python train.py --n_head=2 --parallel_block=false --init_std_up=0.0257 --beta1=0.9 --weight_decay=0.0
Each number is 128 + 32 x the weight over the matrix's rms, rounded and kept within 0 to 255. Layers, rows and columns count from 0. Numbers have three digits each.

# layer 7 MLP down (transposed), 832x320, rms 0.105, rows 813-831, columns 0-79
136089162172113093140158153132112137163148158133154161123149105153182096134132109160171139097156135064076137174167153148112138145081143127142178133118115144152151155066209118147151110090134125164108132116103134105146120152160082127124110155
133098093091145136166139132108174128103108127157090098085135164115089097137130117164132104125120165101091122180070118123147139109145144084150179124123139086161109127121098106126112107150128168101127080159098137060093152159159122163141160030
148141135139078102146153173076129123105105095126116201065187117165164105156171106145126255071074146143115071141067131149120179099117086129098130109114154080131169155102148100110122117141179054130116161087136166128147094129106138133095142135
180116138110182144118113122136125140097129153157144093120143161116143145141102153158176110116129079134157183124124082084136157125132150102091108135080090125129137164190112153182097125061106096121124102152165085090128103091114104175130132131
156126077163099176104169146100143104183126088170137159117109152114123152141133141139137160126122117130150156109133096184067135151101145115141082150069096178155104106132096131159132157135170175133151130137192082103171156153184108120087111121
113141105201121133108111140144133170184094139099082129106157150104167153156090145097152135152125115113115081136110145153165130134136104123150102178117065175151121211132127133112179178078132110118118105126100172158119130170122116167088068121
076151110077150116128124153167095141142101183114176101146115068094147112101197197150102121194148132104148105179086156150153117107143156168139121134107138098121177148126133147094134096088056185126107111088108157130163136150161105124081148116
168156159108133105093149090156114117126157153144108119118159126120131124202088085132123196118117095142118173156168135146134150080180172116156117080051105099095114101056101145097117126133174146021130088121060139118192117122105201138126167153
121117095091118131188133108083184113136119067076145178165103157089163169125121148231099191096174076107144110100146119093150125136111133143101138141150120132092199142091139127151177121160099167133154113087136133145170127122122102095116037144
110145136230153119162181108127169121126117148139150090147118127075135118073148171093110153137092145038122148150147163123164116208141142091099148133102144154141135125150126141123100133163087132146157127178092094105143135088137206081162106105
108173202156183073109129102123143102092114079124090142209149159139166070123128134152155187070102167147153148144171135141169117117174085153104167097163192130148111132099119119114135123166078113106119148064114174130149132121158167096114070161
120147139167115165086110139148142095138120109127103092127157072168123132133126128094094136086124125174107133159167154154157093173171148187104092091135144144093145111125087163137155144205191125147131149170119161168165136137121203150125152103
118125163245092105121123201117089082150088112101076120135129142117174121117030146105142108089082111091111110143135096123114138189095094082197171110119149128136155114118158166141134073138141103142136146112111091123110144130092136183132110120
106120119090153144146163141124166161111080076127064119073115163144131117184156116155153125168105122136149151137165177026174170089137113166152094112108119164146100159117125126121150151175119094092107112148186154131134117188160128123132216123
126101114178161125102139131108141157067150145114110145128143152112156114181025114137184115081097093196119081142172125121097117087124077141172129122173191095128090112097155112184154093149093105094115174156112132146124129177166090123131113117
116121091129097139137105115111126137107140130098173227100084164139170164094112111094139127068100174118047102121177188184165083139097120111145126143129160140133102132129129106125134085117160107125119125144131083132182081100163170093135126119
096120139162135144164162136130181099176171140079137133129112200118095163097113152078180092119111126111073135100125110090139130143144167100119105106124170068123166083157106146119112153171147162153123090104097162090118081102108151051097201104
160190074066151137150165117111104115143130108096129172114098082110138163118187127132139107133127056149153136152021102096217161181115111076106088151110141111159151131173136237079106101072152138107131106102143136096164143164181066072180149074
122143090125103088103115104124087125151122119118148110130163149124147120112175171146116167123137108128074138088114128185127102167154108085124155179113119118104149079162131110075176156100157147127086158137086132108124110088091168066071147118
# layer 7 MLP gate, 832x320, rms 0.107, rows 814-831, columns 0-79
106178149144171111079181097101136171173119107134185144136112108172155113113097123114074099200156157156121114099099137107108144131187168131148073162107101124094143096115111135131131128125165064122110122124095082145149155122105150107136093079
150131114133143140154089088096099102106167143045121125153082119097126103139111125134123148100130106110126122112080148091120085127056141124101102092116132095239097139121103143096122177103099134131094092130128110100137226173165143091120117125
118134138167093090101111118122128150101132109127144125124134144093144108186135081149172088054155131141102113168173192139096141108114116134141105136138143101099102135114097114113056170107132120186072068186162178057106167160104155085143190187
138128142126085139127152127105062099132174095089161114106116151061156118141132127120117118153110190065129141105133121128077183107081114097073156148121141095167087163159158117127087158123103103074155134126063122081109173157141134129143135145
174179081125098158125135111140166109094172113139085171134124103120133150153085126104156093151163059141120153064120089142140138132162082173128072131168128079166182111110072126150122109133186164126150106170107188106096097082089133111129190134
155116140195145161135130086099155128087150173063126124138141165191081135110041131089127117104147137157206165156118168116102129116146123164102133109128064066180092110136084076057147113077157123141110082106167108096081118140124117083128126145
159119077078133091157168196105084139177205180118158158151136104112106147095128078104200156172150128176147133128095076105082107149073152186101135125165153172158099084213133176128126131133120157157129065129106143091101116139066086147129141161
102089148116179080107159137129116130108169125112102107112105184172132130100000196147116140135168074140163135133181162089153107128132127159127082121135115121180087071132129068056096144093084063157093135121080021137104161062097171117144150144
086128127167117150102125130098094116109153168138130120135119049086121156125147112170096094107150135134179130093148135073133158109100121128144125109154095084139058069124105146141093105128159147139138118130115172150166129139086129127152141111
170153123175169168126149190162140133151081150136128135096145077127133157162111159115125103093097057130109104135135119086156141112118128171152119114161143123142194199171141119092129149142134177105107143177044083097119115184136143093097096153
131156142152101159127144131100112052102112135141119097151106096122116121088139113139091053105124095192123148105081107134176148094134168157126058111141140128148194125165133132138105169090138100141100081136124102153117084075110153132120146094
152173149118181170129141166124129132124132186161136103135181121177135143136132086141126112140124118153118090083118132057145128162110097072068131155158122102153177121123116120139119106145143146117155112175078076139155135099128116175166173140
127143127149090105226175154099079125130147062124134152169109112168133147112057152125146168145137116136113111101184103111136188112176104169167115134152139171120119153169099149128164122153129142052089161095173173132102069122140110166146161122
098088124172095109116139115083143119104152127107139106166129108122132125141132111092149149139196172105083098144141131087142106121108140187101076139184088093139172169120125111158174116125150121110144169113138108114148116099146160114137070167
108095200163163130171124079102103159163153139133194176135159142117099154152132085142170155185138122145107083110109141135112061124097137058099081133144172117137077130119057097098151094105203164198158116124116078129143113112097048124131139160
077104157094128141160129135066055134132118086110173177158072100109198133156112145150114124156124157075119083094155108129145099091125138158152108126091098140099116135118068179093112122059112092119140149087106160096117119141115060161157146107
088113191103086120118095117090135090161164164114100086132131139109119094142062123147086110151134175095163140105169110092104139075099061128133127035194112159142096125128168071093184143117157123126166150116107068124074085101064187110106176143
093116141102123123128111141111133106154138112107124162141099146123142089175118197149115120109145147132105148150171163116126108121118111240174103118100142157166128094130128187094117156091158077114125096149151078090081142092140156090184112187
# layer 7 MLP up, 832x320, rms 0.109, rows 814-831, columns 0-79
097166142164072165129146139150094136108134176113080110102124072146146132132098106099106161147160133172125141140162099135147144095138157119133058155109117164131158078170112166123085162109109068158174212109150127137140094145093206119067130116
160125151137165158122123126085102124135046192155184129170159130113139057088139127193116129116109143216170166104089237133162152128118136174085168125152158114167186062143106155096058111049086162128039102166149089137095168123129105112193086121
102119168182065128075147156135119064086046088146076176107126100146146118123158100091106147146159172127151124117110142172192107137161151119140093169140125079162090101104107151150163160178107147141152176086174152126133177125165084181138094152
129142091078106154122136099180060074127144179124093117171125099130170154116101154140198103130099120095147116139124144128073119124053153138148126167117096122120163072122101121133117114104165186098108147131140147123123067107094101113132112134
155138149130113122133150084088121086111173121107106159141051181105193130127162073094076075136136150202091120090049165129145084161115160146130091123130100160117151114149158129118109125123120102106130133121128092118126085136125138104135108079
165115132161130191140126081130121114124134107072115119134224111113099105123100160115150080134162080115148122118193088164154140109124146061161108038150082144110156161159170094086153139177165119170130096119102149189141142172108111154175094117
088124069090167159215163126157149104129139124117107171124102153169136177155202150150110113086094137199127074113088120126129080141144117171162134072109122137122123092120157176116119103110069160141106078147164180151118146143099071111104108117
162171178093070132120097144162134082137102127162109115134120080140113116143167104132099123134103192066116182148134121109084070179146134132092142129174170104125145163126164173178119207107193168107101147195152162150126116170155167114098147139
150162129137112138187102118139124173168113093107107195062181140118129076151134138188118134132131117127123126171166105142138102077163149146116133098157184077111106133096111097104159135154177105093137072189122088135148110173192131120142114146
070154102098165161141128153163160098145123065185167102137159085101085138074151127117157112121109107133069114103172140103114131144115102153087088079095148130170173137151087113119133082112153078118111106196173084109129090126102205154102148119
144098123108162144112151118135113170111131130185146099103108157138105075144094078145134119150104141066181094062088106136125128111105119175176140091141143092147066150176136105160055099065088077173111105138190135146149146154127158123159098130
117108109115091132146158082142113154107106096153159139138121183126169156148069115138173170129124104184122140125116137178081161125200130142129143120094155140113157163164093145149149202155092042135135138094123063160091092113190150151135136150
133110102152147122074157192099117148111126142141200113120105130078144132168097080171164150127123169088146088121119077133139126158111129104088188105142058104110169147152153184099119151092134139208168093078145144093155125144100121106101077121
169161135195117135122163111131085125149063104178137113129137105154114124142075143134126113162129157184124144133147129143156123119166142101099073130083136140119167098092128128160149120150079122179110128167109152073120174134108143155139144136
158177157109122075076098142168158114117130141128074151131213131133168087111127180147094113127111149148170230155086132076033215138124148157141124089167094079107143130101108163157144193159124163139135153145112167200102142102128105080111174136
109123111112118133102087159141105152114121132144118169123118041112151174177150159168086167166161180142145159187134163144148147121113109154080122125111115174142105179116142110124139159124055173118187178159138097118140115148178053090162095103
114149114128141105162140193128086129145116161113095126127179106086087086090131131167117067093116096093172130109120105145122051141081207130106100113091177151113123111127187116163105121133109103125081136128179087120145122146163134140152114154
120171211124121122162121148110132153158100159137118171122163143133187130115148152096074121124151145086113172108147157075122104094118107154137116126158152142125121071131124161127095108166127134115090108099125126096122109169176197107174097158